python train.py --num_hidden_layers=13 --hidden_size=256 --num_attention_heads=4 --num_key_value_heads=4 --head_dim=64 --intermediate_size=704 --vocab_size=1024 --hidden_act="geglu" --norm="rmsnorm" --norm_place="pre" --norm_eps=1e-05 --positions="rope" --rope_theta=5010.0 --rope_fraction=1.0 --qk_norm=true --attn_scale=0.143 --bias="none" --tie_word_embeddings=true --parallel_block=false --extras=["paired heads", "normalized values"] --init="uniform" --init_std_qkv=0.0811 --init_std_o=0.0811 --init_std_up=0.0811 --init_std_down=0.0 --init_mimetic=0.5 --optimizer="adamw" --learning_rate=0.00253 --lr_mult_qkv=0.7 --lr_mult_o=1.54 --beta1=0.9 --beta2=0.98 --lr_head=0.00692 --warmup_steps=567 --schedule="wsd" --decay_fraction=0.936 --decay_shape="linear" --final_lr_fraction=0.1 --batch_tokens=131072 --max_seq_len=256 --doc_mask=true --train_tokens=694600000 --max_steps=5300 --dataset="wikipedia_en"
Each number is 128 + 32 x the weight over the matrix's rms, rounded and kept within 0 to 255. Layers, rows and columns count from 0.

# layer 7 MLP up, 704x256, rms 0.0965, rows 390-424, columns 64-127
[[112 142 107 139 132 161 161 159  47 129 171 155 122 171 139 151 145  99 156 132 105  95 161 152  99 191 105 152 114 103 156 125 126 111  80 212 173 127 143 156 184 132 117 169 164 128 134 116 123  85 122 109  78 100 110 153  93 155 103 125 109  74 113 112]
 [ 76 120 142  71 103 127 162 106 150 103 135 113 109 120 102 139 134 125 123 104 119 110  80 126 156 160 155 101 173 135  96 174 141 174 169 151 102 130  58 127 141 119  63 114 122 156 165 156 107  96 194 144  87 144  72  63 128 163 147 106 126 212 161 190]
 [ 79 106  95 140 111 111 138  70 106 146 113 135 185 136 107 110  85 152 138 195  89  89 113 129 163 138 121 122 121  85 109 103 145 150 130 129  96 176 120 165 120  37 137  81 121 160 113 134  88 149  88 134 210 157 153 113 158 147  67 134 151 101 151 164]
 [153 109 123 102 128 135 151 125 146 107 114 156 105  90 140 156  91 134  99 142 173 184 118  67 121 150 132 137 143 118 140 130 187 128 152 128 172 105 148 142 127 132 155 198 139 149 111 148 107  99 154 149 169 100  89  97 127  42 214  54 155 111 197 124]
 [ 98  96  69 117 126 124 143 145 155 142 129 107 155 120 195 117 154 137 116 129 108 121 126 228 150 148 136 137 158 122  94 111 133  47 130  73 120  92 153  91 134 173 140 174 138  91 122 111 149 151 133 171 180 138 168 117 170 122 103 123 173 180 108 148]
 [169 146  81 195 124 106 166 154  77 123 130 117 132 180 124 239 129 187 122 150 141 152 112 113 149 120  98  90 118 126  84 100  62 104 141 171  86 129 159 132 129  96 122  41 152 134 101 163 145  97 116 126 149 140 160 136  68 150  75 177 144  90 142 130]
 [156 127 109 123 114 140 139 120 115 125 112 161 103 116  84 179 136  70 148 199 119 114 202 137  97 151 124 104 114 118 145  95 157  92 103  55 104 185 103 160  84 103 110  59 128 115 163  54 100 101 209 134 174  71 131 131 102 134 163 147 150 157 126 156]
 [ 97 140 108 112 151  97 199 128 182  95 112  68 165 164  89 122 131 129 114 105 176 170  29 154 173 160 136 198 163 179 189 194  98  89 104  86 105 107 176 117 117  61 131 131 152  88 192 188 119 170  98 109 113 138 170 129  94 120 165  98 215  93 189 144]
 [125 116 200  95 107  77  91 105 164  75 189 118 143 138 165 154  82 194 130 116 139 155  65  59 138 116 141  82 155 136  72  82 114 112 138 138 110 136  84 143 123 106  72  74 118 124 120 172 153 115  74 159 114 142 152  93 100 163  91  45 159 134 172  87]
 [194 158 169 138 143 177  44  73  75 174 142  95  99 145 129  46 152  95  97 134 158 195 161 137 139 113 100 121 159 122 151 180 156 145 116 136 119 105 148 113 132 147 154 122 114 109 122 167  85 100 146 136 101 114 136  83 173 127 129 129  91 174 213 137]
 [186 121 122 109 151 176  41 100 128 128 118 142  80  81 103 151  82 128 180 137  91 131 116  96 103 127  89  51 139 135 124  86  99 105 154 167 172 149 131 157 141 169 158 192 167  95 103 151 127 112 125 153 151 107 123 161 149 116 161 127 138 112 147  98]
 [132 149 143 140 110 135 104  83  85 181 105 135 118 108 105 125  57 108 133 130  88 114 115 146 151 131  88 118 117 129 207 173 149 131 211 122 128 138 102 137  99 153 124 107 203  99 160 138 131  99 137 118 147 164 179 147 126 131 101 149 110 159 141  98]
 [ 87 107 111 141 124 155 141  49  93 137  97 134 174 125 154  51 106 150  72 142  99 126 139 128 169 141  99 142 190 161 141 102 171 151 106 117 156 104 150 137 106 170 172 115 119 174 121 135 105 114 121 116 131 143 154 115 125 140  91  81 171 117 126 122]
 [148 127 123 118 151  87 187 159 122  89  97  96 128  80 111 167  69 165 133  92 156 115 109  49 113  91  97  68 107 193 141  70 133 136 164 122 136 142 115  90 103 176  92 157 133 105 128 153 191  74 140 134 123 154 128 161  68 147 125  96 115 100 122 136]
 [132 121 136 140  94 128 127 126 157  98 116 167 192  99  66  90 118  68  80 188 151 167 116 106 159 133  79 124 121 120 167  74 102 183 130 108 156 166 105 175 142 101 120 165 125 137 134 168 121 188 172 138 115 101 143 106  92 105 159 164  85 158 130 186]
 [ 74 148 153 149 171 118  52  95 102 150 144 143 146 160 115 124 108  46 143 150 110  71 199 128 119 186 126 106 135 186 124  87  84 162  97  55 143 122 118 108 100 122 143 113 187 123 119 136 180 141  61 138 176 112 143 119 141 151  73 144  74 133 107 120]
 [ 85 137 127 118 103 159  92  60 170 116  90 143 150 111 135 150 172 125 121  93 152 129  85 109 156 154 220 164 101 118 139 145 152  95 165  69 135 136 146 139 118 168 153  56 104 181 111 110 116  71  85 156 139 156 128 170 153 105 109  94 106  79 168 110]
 [166 162  85  70 159 189 122 144 111 121 163 101 165 118  99 118 115 189 180  82  85 101 172 143 129 125 179 101 124 140 167 132 160 162 132 144  95  93 103 142  88 131 152  74 136 129 124 102 136  80 154  96  81 202 158 174  79  92 137 176 156 132 132 182]
 [106  62  71 112  88 116  64 183 135 134 114 131 110 114 207  84  91 149 121  95 130 193 199 167  81 129 127 117 176 112 140 106  93 156 151 130 161 149  96  68 153 101  70  93  70 149 150 121 201  81 129 109 109 155 126  75 123 164 165 115 130 139 109  61]
 [192 137 106 176 147 156  81 116 109 107 144 141  92 115 158 166 162 110 129 174 112 135 127 131 133 172 142 116 103 178 148 100 119 149 114 156 174 133 128 132 180 168 109 136 103  99 107 181 107 161 165 127 183 118  86  73 117 105 117 135 126 141 122 154]
 [146 163 150 169 128  76  79 133 151 112 170 122 103 110  96 113 139 108  98 123 124 166  82 187 109 153 160  99 140 105 172 155 153 165 159 153 181 165  48 143 150 114 108 149 137  91 138  95 106 114 118 112 111 103  99 109 134 116  90 147 123 182 124 107]
 [ 95 191 159 111 144 133  71 160 105  73 167 172 120 124 167 156 116 109 137 101  93 128 190 127 138 158 114 117 176 122 134 158 145 184 168 135 166 188 138 172 128 133 113 124 127 139  93  86 220 109 133 138 113 157 185 132 154 128 165  99  79 170 165 186]
 [154 157 134 118 160 163 108 176 112 139 149 113 140 119  98 125 130 183 117 119 144 140  90 118 165 141 129  82 117 145 128 144  98  90 101  85 154  97 114 145 125  98 126  94 137 116  96  78 149 115 202 114 147 161 172 147 172 124 134 132 157 126 116 158]
 [128 168 126 138 167  55 146 120 138 115 146 100 142 115 113 110 145 127 116 160 110 134  89 178 127 173 172 128 129  92 137 140 131 145 144 139 141 116 130 129  63 169 162 118  78 111 120 154 138 153 127 135 100  55 176 146 152 162 135 155 152 143 172 107]
 [126 180 118 109 157 114 139  61  87  98  83 154 176 128 171  81 135 120 110 108 106 168 189 121 129 183 189  94 147 105 122 168 156 126 113 137 129  98 155 122  95  91 207 103 141 138  77 150 143 103  69 113 132 140 108 107  69 157 125 122 114 136  95 100]
 [ 48 107 126 148 142 114 133  45 138 201 135 126 100  93 239 107 141 170  74  72 134 160  97  81  32 119 141 123 143  99 141  91  91 140 164 135  47  42 114 145 128 115 128 118 134 128  85 126  93 112 175 132  63 117 117 157 123 141 122 142 123 141 116 212]
 [ 92 104  70  87 116  44 161 148  99 134 202 108  51 186 172 111 150 104 107  98 118 156 152 131 133 123 147  90 123 114 101 126 158 143 111 125 132 155 210 103 109  77 136 176  81 131  93  95  82  83 141 184 141 125 158 136 178 119 138 143  88 132 104 130]
 [ 86 130 125  78 130 153 124 119 196 143 128 106 112 123 144 112  76 118 140 125 186 116 139 148 102 127 157  83 148 154 115 102 154 139 170  77 108 116 125 179 147 162 114 147 110 134 144 142 131 127 125 157 170 131 100 158 126 162 114 148 133 140 168  99]
 [158 112 137 179 162 114 118 116 173 168  63 210 159 136 107 133 140 133 120 139 134 155 132  92 175 158 128  55  75 117 117 116 149  85 118 129 144 144 141 133 186 169  87 177 151 121 191 133 105 102 124 159 109 100 117 152 121 125 107  90 158 101  81 145]
 [146 167 150 140 123 108 133  99 135 120  77 132 141 105 153  85 128  81 100 123 164  73 102 104 130  93 136 154 134 120 108 146  71 105 116 136 118 115  91  89 199 167  81 156 169 121 132 144  88  90 185 128 119 156 163  75 152  83 147 121 152 102 167 120]
 [146  99 147 102 126 151 117 202 181 123 118 184 112 121 188  88 108 156 122 136 115 124 204  70 141 123 132  83 108 185 113 200 114 110 129 166 188 104  95 193 119 128 170 112 113 150  81  97 119 109  86 132  94  74 102 152 128 131 121 112 176  94  51 122]
 [ 98 172 154 148 107 208  81 121 100 171 102 107 100 101 118 139 192 179 163 180 125 128 101  81 134 127 121 229 159  81  66 109 105 149 123 144 179  88 127 137 112 108 137 155 170 144 117 116  84  98 158  41 134 139 122 149 135 137  43 158 141 100 177 142]
 [138 158 134 151  73 223 151 147 124 119 178 129 116 106  96  74 127 108 177 187 105 104  42  65  69 143 132 201 112 110 127 170 108 119 156 189 160  98 202  98 155 154  98  62  78 112 106 170 169 124  75 101 165  97 141 152 112 113 110 150 126 126 122  92]
 [166 111 161 150 117 186 107  72  87 139 118 109 175  68  77 110 119 101  88 161 151  96 110 115 130  51 106 165 155 140 129 173 178 131  92 141 100  79 154 150 166 173  47  82 102  90 126 106  87  50 167 148 154 117 118 186 188  74 145  95 172 218 126 132]
 [102  92  99 125 116 133 210 127 113 128 128 103 111 163 141 156 124 137 113  61 186  86  46  83 143 132 171  27 202  82 117 107 118 101 142 128 147 136 196 136 117 118 116 121 153  96 111 132 158 186 124 129 171 142  74  74  92 127 117 159 161 131 121 139]]
# layer 7 MLP down (transposed), 704x256, rms 0.0789, rows 390-424, columns 64-127
[[ 92  92 149 107 147 103 142 166  67 106  99 173 170 149 140  88 118 133  57 233 122 147 127 189 137 154 120 167 173 144 164 161 138 116 123 110 113  72 111 102  91 144  89 140 146 111 124 103 138  64  53  61 126 134 171 195 107 165 148 122 168 171 124 157]
 [140 148 112 168  75 152  94 182 122  97 120 159 140 148 126 109 135  50 125 150 155  75  74 122  89 114 128 190 126  97 174 162  83 123 111 151 135 103 142 114 172 196 209  89 191 150 141 128 126 120 179  36 136 151 123 176 103 150 110 181 105  94  71  75]
 [138 125 122  77 121 181 127 136 128 128  99  92  97 123  93 198 127 172 118 149 188 120 148 141 103  90 122 103 120 141 165 129 123 102  91 165 110 130 155 103  76 157  99 114  94  84 128 148 112  70 103 113 107 160 175  95  15  83 153 122 129 109 113 121]
 [146 108 136 121 188 144  72 157 140 148  87 131 148 161 151 114 128 184  84 144 101 134 101 158 141 164 122 127 164 125 113 144 137 166 173 127 135 100 125  78 109  75  93 130 158  85 128  72 114 158 143 172 145 135 183 117 152 150  99 142 133 154 152 139]
 [177 155 125 131 153 112 135 151 109 118 116 182 148 118 177 134 139  41 128  85 175  63 116  82 142  99  78  83 122  82 136 139 183 220  80 124 140 139  62 136 132 114 154 101 133 133 134 164 118 125 112 134 137 171  67 146 173 142 137 132 134 209  98 103]
 [138 141 236 104  88 118 103  82  88 142  84 135 108 158  69 120 112 157  54 128 177  43 118 180 147 128 164 148 105 131 139 130 166  56 112 118 161 132 114  96 130 110  93 217 103 132 169 163 129 226 129 112 148 125  99 101 169 149 104 138 121  91 173 125]
 [117 182 129 118 168 172 173 148 126 138  82 135 171  95 173  94 107  73 140 172 165 148 151 162 105 128  96 126  76 125 103 104 108 155 170 128  92 103  87 136  91 156  69 166 118 124 124 148 169 145 104 127 171 148  82  59 214 156 158 106  97  84  79 153]
 [136 178  83 126 109  29 123 135 112 136 101 101 147 154 144 209 134 121  68 148 105 177 149 133  75 129 101  80  66 135 142 151  93 141 148 131 159 160  78 180 183 156 114  96 101 140  98  66 121  95 152 157  85 115 181 123 187 123  81  81  95 134  56  92]
 [118 130 146  96 123 162 117 144  82  96 100  25 161 120 114  75  99 122 129 100 138  92 145 152 106 168 101 155 122 130 183 123 122  95 122 161 131 173 108 119 191 110 162  97 155 210  89 131 134 155 104 130  54 126  54 157 171 109  90 152 131 179  94 138]
 [148 169  84 100 113 105 108 165 142 163 155 103 102  82 113 174 140 119  65 170 140 104 121 135  69 142 160 132 210 190 111 120  78 102 122 162 115 124 134 109 154 179  30 167 171 121 144 159 115 125 109 108 153  48 124 144  92 149 147 137 155 124 123 146]
 [112 111 118 123 234 112 117 101 117 157 117  59 111 135 133 150  85 105  62 111 136 156  76 117 136 148 109 121 163 125 156 155 130 173 149 101 112 130 115  99 128  81 179 144 148  98 181  96 109 117 179  85 108 160 126 148 120 156 146 155 108 171 165 103]
 [100 122  56 172 152 141 182 145 130  78 103 145 157  81 154  87  93 201  94 166 117 178 119 139 113 112 117 139 153  96 147 128 115 115  69 130 152 190 114  99 117 160 144 102 132 115 110 125 166  88 140 132  64  99 111 118 141 158 150 143 104 128 123 107]
 [132 108 131 130 136 208  85 153 139 137 195 163 139 168 132 171 116 122 120 132  84  98 103 175 110 130 171 180 128 160 102 126 110 125  60 189 120 153  43 116 109 114 120 142  94 112 177 137 144 156 150 137 165 131 111 115 115 143 129 159  97 125 134 120]
 [184 143 109 177  59  90 125 149 159 138 170 100  93  80 148 109  98 120 145 150 155 142 144 114 136  91 136  98 214 161 139 186  94 179 133 104 123 139  81  96 148 166 100 145 161 115  97 147  82 120  93 128 119 138  63 120 106 165 160  83 125 131 168 175]
 [ 80 176 135 117  95  69 143 169 139 122  80 156 133  93 153 130 128 113 168 112  79 219  92 120 113 156 156 141 143 157 102 134  65 110 113 131  82 128 129 165 145 139  86 124 202 173 202 111  94 156 103 138 129  95  98  95 160 152  86 102 126 132 114 153]
 [ 99 129 163 121 215  82 159 126 134 132  87 110 104 126 147 120  91 149 161 192 133  85 116  78 174 153 106 173  94 132 149 142 105 131 175 100 136 136 151 108 130 171 130 112 199 114 107  80 128 117 132 144 199 137 143 133 195 139 163  99 186 159 146  97]
 [140  97 119 112 155  90 125 158 118 161 128 156 125 159 108  75  71 127 139 121 108 130 103 158  44 131  68  92 151  90  85 117 103 152 144 115 111 116 106 174 162 102 118 158 198 133 106 164 125 186 165 128  48  85 155 108  99 116  82 105  78 152 128 193]
 [130 162 157 147 164 114 112 161 149  79 168 123 134 126 106 118 106 149 107 109 104 113  68 109 149  96  93 167 178  99  93 154 113 161 117  95 151 124 145 185 105 149 177 175 106 111 108  91 135 146 103 145  55 112 116 119  67 118 108 174 107  85  82 115]
 [129 108 107 109  79 144 133  77 115 137 142 100 152 134  81 106  96 144 162  94 172 107 119 122 142  85 104 129 177 161 119 136  80 123 175 146 135 115 138 141 118  78 197 130 153 161 161  87 174 114 176 144  97 157 142 127  75 132 102 112 175 114 154 129]
 [ 97 113 129 132 185 142 106 114  89 156 146 119  92 163  63 125  97 124 126  69 166  90 133 135 120 124 186 116  62  83 147 119 165 135 105 122 100  54 144  75  83 178 149  49 123 124  98  93 100  48  94  62  82 128 198 137 148 153 137 155  96 145 164  99]
 [141 118  66  96 144 116 164  84 168 140  85 135  78 122 164 135 164  75  95 133 148  91 117 108 125 119 102 159 112 110  78 112 112  97 110 115 106  95 128  88  67 121 179  71 197 106 107 117 156 124 185 157  73 120 109 136 129 145 156 138 112 165  96 195]
 [ 64 131 108  88  83  90 134  86 130 160 140  81  47 130 150 154 170 117 106 150 162 140 122  97 190 143 109 133 135 163  74 172 152  83 103 156 137 162 145 168 149 149 106  83 145  91 109 112 148 125 178 147 149 117 111  39 144 103  94 148 106 137 147 112]
 [133 132  92 163  95 148 143 128 174  86 189 137 133 171  73 137 109 162 140 123  89  92 144 117 159 108 144 142 159 118 116 147 142 109 141 149 133 177 135  96 143 172 216 134 132 152 213 155 101 122 140 101 150 163  91 115 152  94 130 124 169 106 124 105]
 [174 100 149 113 126 159 140 119 178 100 137 102 159  93 102 126 109 130 146 154 128 158 121 120  93 123 107 159  93 112 170 163 140 113  92 106 113 118 131 146 187  66 121 167  51 127 117  93 107 128 168 102 142 152  84  68 127  86 164 134  84  88 133 136]
 [189  97 177  96 142 130 161 146 152 180 118 168 144 139  85 135 143 159 115  92 148  97  76  93 146 109 128 159 131 145 128 174 125 129 125 150 102  73 161 110 133 111  92 141 160 173 110 112 131 128 167 129 162 146 201 148  75  65 103 158 122 109  57 115]
 [103 100 125 147 103 182 116 131 107  80 158 170  87 137  96 144 121 223 166  93 132 129 157 234 102 208 169 153 178 175 141 172 162 140 128 182 132 146 149  60 121 126  96 111  96 152 105 130 145 140 120 112 138 132 131 104  96 159 146 141 123 127  97  41]
 [114 176 109 124 158  99 118 139 148 121  77 132 150 207  84 103 148 109 128 116 186 114 102  98 135 118 158 126 140 106 149 110 151  68  87 139 135 105 141  63 150 107 130 125 211 169  56 100  97 113 129 101  98  98 144 159 172 105 231 136 193 148 179 136]
 [148 135 117 149 128 126 105 137 102 146 172 137 168 136 155 171 153 141 157 145 159 151 106 142 106 167 106 158  91 119  78 135 162 117 142 138 152 167 141  46 108 115 167 143 138 150 111 136 168 177 120  65 106 155 136 132 108  87 138 157  85 145 127 122]
 [192  90 123 130 143 120 140 124 142 101 151 125 175 102 120 110 110  87 172 168  55 148  51 105 144 157  99 125 138 107 126 158 117 164 141 115 137 167 120 130 169 186 160 180 116 145 140  71 145  77 120 144 137 171 167 109  71 166 109 117 116 147 113 162]
 [109 147  56  88   0 103 174 144 148 145 110 137  98 124 143  93 176 129 101 161  57 165 136 182 105 198 168 172  96 127 134 155  90 155 144 102 163 152 115 152 112 145 146 168  86 141 150 149 178 154 117  79 137 119  83 142 115 135 114 111  96 177 135 124]
 [ 71 112 144 120 138 123 111  73 172 171 152 140 175 117 124 150 101 135  89  86  97 101 170 161  94 113 167 147 134 145 165  65 125 141 179  96  75 142 134 104 126  96 102  86 148  88  89  99 126  94 113 109 157 142 157 162 185 181  56 116  65 198 134  94]
 [123 141  94 153 143 169 144 136 118 203 106 138 168 163 122  89 132 132 180 145 127 181 125 141  70 165 132 125  68 114 107 150 119 180 129 186 166 112  50 195 158 136 182 177  80 125 124 141 182 119 107 164 114 119 153 130 147 135  87 155  94 142 147 133]
 [159  79 130 157  72 222  94 152 125  98 181 125  72 137  89 107 195  95 148 148 109 110  91 121 153 106 110 104 116 128 123 176  67  37 121  81 128 109 137 158 119 115  80  87 118 215 122 150 148 169 136 122 124 125 158 126 183 158  75 112 158 119 125 118]
 [ 94 107  42  56 108 145 150 110  75 127 157 136 145 134 162  81 112  83 110 145 127 122 146 103  93 130 109 140 105 120 111 134 128 139 140 112 128  63 128 133 107 127 100 141 109  85  89 159 101 167  97 151 160 105 136 136  92 157 132 126 128 182 101 114]
 [105  75  77 203  80  97 134 160 181  96 139 117 153  76 212 123 139 161 125 138 124  93  92 136 130 115 157 133 181 139 119 116 100  83 160  85 135  91 147 144 161 100  92 150 122 128 144 163 173 143 150  90 223 143 202 161 131 196 187 180 165 147  81 125]]
# layer 7 MLP gate, 704x256, rms 0.0947, rows 391-425, columns 64-127
[[152 147  71 113 129 116 170  98 120 109 111  76 144  97 117 158 127 143 126 141  84 104 155 103 161 163 172 170 115  99 153 104 125 145 133 152 139 157 152 143 102 168  87 128  98 141 182  99 138 122 121  89 154 138 111  63 142 184 190  83 162 182 135 107]
 [ 91 120 157 170 139 144 105 131 112  94 121 108 168 102 161 118 101 100 154 135 156 107 156 119 135 125  94 159 163 150  88 132 187 134 224 109 137 160 101 131 152 151 128 102 145 183 104 170 178 109 107 120 179 114  67 123 148 190 112 176 131 149  94 134]
 [ 52 180 160 132 138  89  95 102 163 203 126  86  99 114 169 151 125 163 182 102 112  96 103 137  50 163 188  79 171 177 130 162  61  67 132 116 135 130 114 108 151 172 119 161 112 103 158 128 129 144 142 119 129 162 130 166 115 161 122 131 161 119 117 182]
 [117 103 153 103 164 138 165 119 146 139 116 153 128 142 136 178 144 132 153  69 109  94 130 154 113  87 162  78 192 110 129  69 111 157 152 121 111 132 184 123 110 109  95 118 176 165  93  84 130  83 163  94  42 130 130  65 148 154 179  52 131 133 215 146]
 [107 117 180 126 182 115 134  85 144 127 151  74 114 143 167  71 131 170 111 100 162 149 142 134 152 134 153 108 106 129 170 135  60 142 131 187 189 100 103 187 126 114  85 139 118  83 161  85 156 152 103 110 103 150 146  95 166 155 159 125  85  84 116 154]
 [118 142 118 117 188 110 114 112 163 142 147 149 112 168 123 143 176 167 172 168 134 118 114  98 120 159 132 127 187 175 100 108 108  57 142 127 113 112 125 121 191 112 126 150 136 147 148 148 128 128  60 151 178 183 139 104 139 185 103 178  80 150 122 105]
 [135 102 122 118 136 107 176 146 180 155 141 102  91 135 124 117 112 103 164  90  89 129 100 140 123 140 110 117 165  94  94 158 107 100 105 122 115 120 175  98 147 123  87 138 149 165 163 154 173 179  87 127 174  64 108  92 157 112 131 170 127 150  97 149]
 [138 144 121 150 188 117 170 151  92 123 166 103 103  89 145 153 131 164 132 105  85 116  85 152 156 177 144 139 135  79 126 129 100 131 148 146 168 119 173  65 156 150  88 167 139 145 144 111  92 126  67  65 121 106 158 119 163 164 147 130 100 127 105 102]
 [184 117 141 139 171  52 145 105 145 141 118  88 116 100 152 126 122 176  96 108 141 106 116 200 109 191 110 140 163  77 143 126 132 157 141 102  78 130 183 160 127 154  84 116 157 176 145 125 138 202 166 110 146 143 115 192 175 106 145  81 167 128 162 103]
 [155 195 157 166 120 149 166 135 104 139 120 121 116 201 134 123 172 176 137 116 110 126  51 144 181 101  83 141 135 110  87  84 137  51 166 118 158 156  80 128 134 124  60 107 136 186 187 111 133 175  90 106 128 104  96 166 102 130 123 104 152 122 182  86]
 [119 158 220 111 129 125 132 107 121 154 135 127  81  82 152 123 149 108 118 166  84 147 164 152 135 137  84 140 147 138 174 142  71 153 158  99 120  85 154 137  66 179 129 155 160 131 107 124 118 103 164 146 154 196 199 173 187 161 151 144  63 112 107 144]
 [113 179 212 110 110 107 171 171 114 147 183 114 129  84 117  53 104 158 128 136  69  71  82 129 171 178 117  94 119 140 139 144  39 102 150 118 111 137 175 109 153  96 201 169 136 130 208 114 109 134 141 113 100  86 145  42 176 175 105  87  94 183  67 164]
 [ 92  77 162 152 144  99 153 130 145 150 125  91 100 120 163 188 179 123 171 138 103  87 132 122 114 179 162 116 139 108 135 121 122 122 110 107 117  96 184 156 208 160 143 103 150 159 104 103 104 110  48 124  58 184 145 105 159 127 119 144 164 152 150 146]
 [149 171 150 148 109  52 158 151 172 176 147 147  83  81 115 152 181 151 198 107 121  98 106 168 130 124 200  84 143 155 137  85 117 104  64 138 119 139 126 120 130 144 134 137 119 119 168  46 108 127 163 155 134 135  92 182 163 140 177 171 138 134 123 124]
 [ 70 133 150  96 130 102 143 110 163 127 108  99 188 108 175 162 164 123 154 105  64 135 112 157 123 101 134 190  77  97  94 170  82 150 116 117 101  85 114 121 164 106 165 165 196 144 191 136 132  80 127 196 140 123 142 121  94 117 177  90 135 134 137 107]
 [116  89 126 110 125 116 123 227 102  72 114  89 120 140  98 165 115 163 101 208  96 196 103 198 103 136  51 146 129 138 131  90 110 128 122 178 160 143 126 120 151 209 115 113 150 115 179 140 117 135 149 178 158 163 134 157 122 184 184  62 154 146 117  91]
 [108 155 133 174  92 125 166  93 170 126  85 142 110 127 135 101 148 117 133  75  92 148 170 126 126 141 139 123  81  97 131 178 121 186 163 143  91 137  70 178 163  98 148 118 134 152 102  84 103 117 101 146 139  88 127 143 137 131 119 132 144 100 110 117]
 [131 106 169 116 136 158 109  80 108 132 166 100 145 110 128 138 103 128 118 130 104 150 123 156 142  98 162 152  66 133  95 125  75 141 132 188 203 115 142 111 129  94 108 165 214 142 168  73 147 146 143 206 101 135 150 127 133 153 104 115 151 172  60 144]
 [145 103 163 114 163 175 170 120 109 133 113 115 173 106 123 138 113 131 122 145  80  92 101 154 130 120  86 216 163  82 150  66  69 139  73 123 139 113  80  88  96 127 137 121 147 132 128 128 135  89 103 154  87 129 173 145 153 103 116 119 142 116 160 158]
 [138 155 121 197 110  99 164  70 131 139 170 137 132  98  97  97 132 144 113 180 120 117 142 145 136 149 146 128 134 119  99 206 188 167 137 136 119  99  93 160 169 176  54 124 133 115  92 105  89 117 137  84  95 173  64 112 105 187 129 138 163 149 153 175]
 [128 166 117 217 130  48 179 124 118  85 125 133 160 154 113 133 155 163 173 154  72 100  69 176 119 114 114 116 151 159  89 105 131 163 138 148 107 114 128 132  72 164 111 115 164 130 180  73 125 148 145 146  86  98  61  68  90 135 135 132 121 167 182 121]
 [147 114 154 151  87 109 147 150 180  98 111 102  85 137 157 137  93 168 141 172 131 157 113 120 111 172 134 104 125 132 116  74 141 155 103 149 102 171 115  57 132 120 114  99 122 151 126 129 145 127  39 112  78  93  95 136 111 137 149 100 164  95 120 102]
 [177  99  83  99 121  80 150 174 156 122 151 104 170 120 116  84 167 107 131 166 112 147 134 127 204 148 134 132 126 168 136 156 171 107 126 121 148 130 135 140 218 110 116 130 115 134 130 141 141 193 133 110 132 152 154 154 134 112 104 132 255 111 161 157]
 [116 143 224 147 177 180 101 134 110 160  80 141 193 123 191 149 122 120  89  93 112 148 166 132  78 155 106 154  65 111  74 118 125 123 168 136 124 162 116 197 150 182 131  99 131 156 158  86 186 154 141 151 124 153  42  85 114 147 117  68 156 135 109 175]
 [178 145 201 176 148 119 120 165 105 126 128 132 129 133 151 206  77 147 152 115 134  78  36 142 141 142 161 149  68  90 159 122 110 120 143 110 138 174 167 146 128 123 147 173 171 113 134 128 197 150 132 137 111 139 180  69 149 192 122 108  92 139 167 173]
 [125 164 154  86 135  32 118 106  82 170 166 167  82 114 141 152 153 167 123 138 159 115 114 150 111 156 147 172 130 116  70 120 105 140 133 143 172 127 110 160 124  79 114  99 136 151 154  87 119 165 159 119 102 121 143 159  94 151 120 158  85  92 139 131]
 [126 120 117 164 147 164 175 102 173 126 165  73 122 100 130 110 127 150 132 136 101 124  90  80 173 107 128 122 129 105 178 132  70 127 106  87 124  96 112  90 113 114 118 150  88 123 116 143  89 158 111  71 106 179 109 109  98 160 121  85 172 127 113 122]
 [211  97 117 123 153  77 149 199 148 148 164  92 102 100  98 144 153  83 142  73 116  84 109 101  91 123 126 123 174 100 135 111  90 137 203 139 135 124 103  84  93 194 118 108 124 128 141  74  63  97 114 126 132 108  70 174  99 124  76  78 160 105 100 118]
 [134  20 178  90 119 163 176 141 196 185 163 149 100 142  94  72 111 171 187  84 140  94 163 148 129  67 156 130 129  89 146 148 143 115 109 141 129 133 102 103 144 132 148 159 141  99 143  72 150 147 149 116  87 119 120 152 178 143  77 105  94 204 171 114]
 [ 85  92 154  81 174 113 152 131  88 108 169 117 147 121 108 181  78 102  85 161 125  95 169 108 127 190 108 144 184 126  85  97 149 139  85 112  88 169 113 100  75 149 154 123 176 157 173 117 129 120 111 168 155 141 135 132 206 142 124  61  86  72 190  97]
 [134 120 134 149 121 131  90 135 127 146 175  89 110 106 126  69 156 112 143  77 214 118 159 136 138 155 151 137 159 141  88 122  73 122 105 138 102 175 160 116 150 188  74 145 191 106 152 135  88 154 178 143 121 197 196 117 137 126 113 118 136 163 131 165]
 [135 136 163  98 147 100 164 132 142  60 127 115 122 102 116 106 184 161 193 195  85 139 100 192 174 135 119 170 126  97 129 111 137 165 135 156 174 153  99  98 105 137  87  91 170 124  58 184  91 157  67 130 131 186 162  74 129 136 163 169 159 102 145 136]
 [164  99 133 139 144 146 120 116 116 150 153 103 128  86  78 142 116 157 130 101  99  99 116 168 156 166 125 127 148 130 103 180 120 171 127 170 177 114 150 116 115 137 161  92 149 136 176  87  77  46 146 118 130 139 185 151 169 121 225  90 126 154 140 140]
 [131 179 103 156 150 113 123 121 142 168 107 108 127 144 115 140 127 186 190 111  98  86 101 191 152 175 198 110 171 165 128 159 120 110 105 122 146 164 139  71  54 148  87 104 165  95 152 109 125 160  84 155 115 107 146 112 152 156 112 149 125  96 133 119]
 [108 195 108  66 149 141 144 199 204 155 134 141  90  79 116  79 121 132  94 137  68  78 111 118  78 170 141 134 133 174 144 106 119 124 153 157 161  90  88 124 144  86 144 132 164 142 100 112 116 140 192 109 137 158 129 143 118 110 136 132 180 159 160 164]]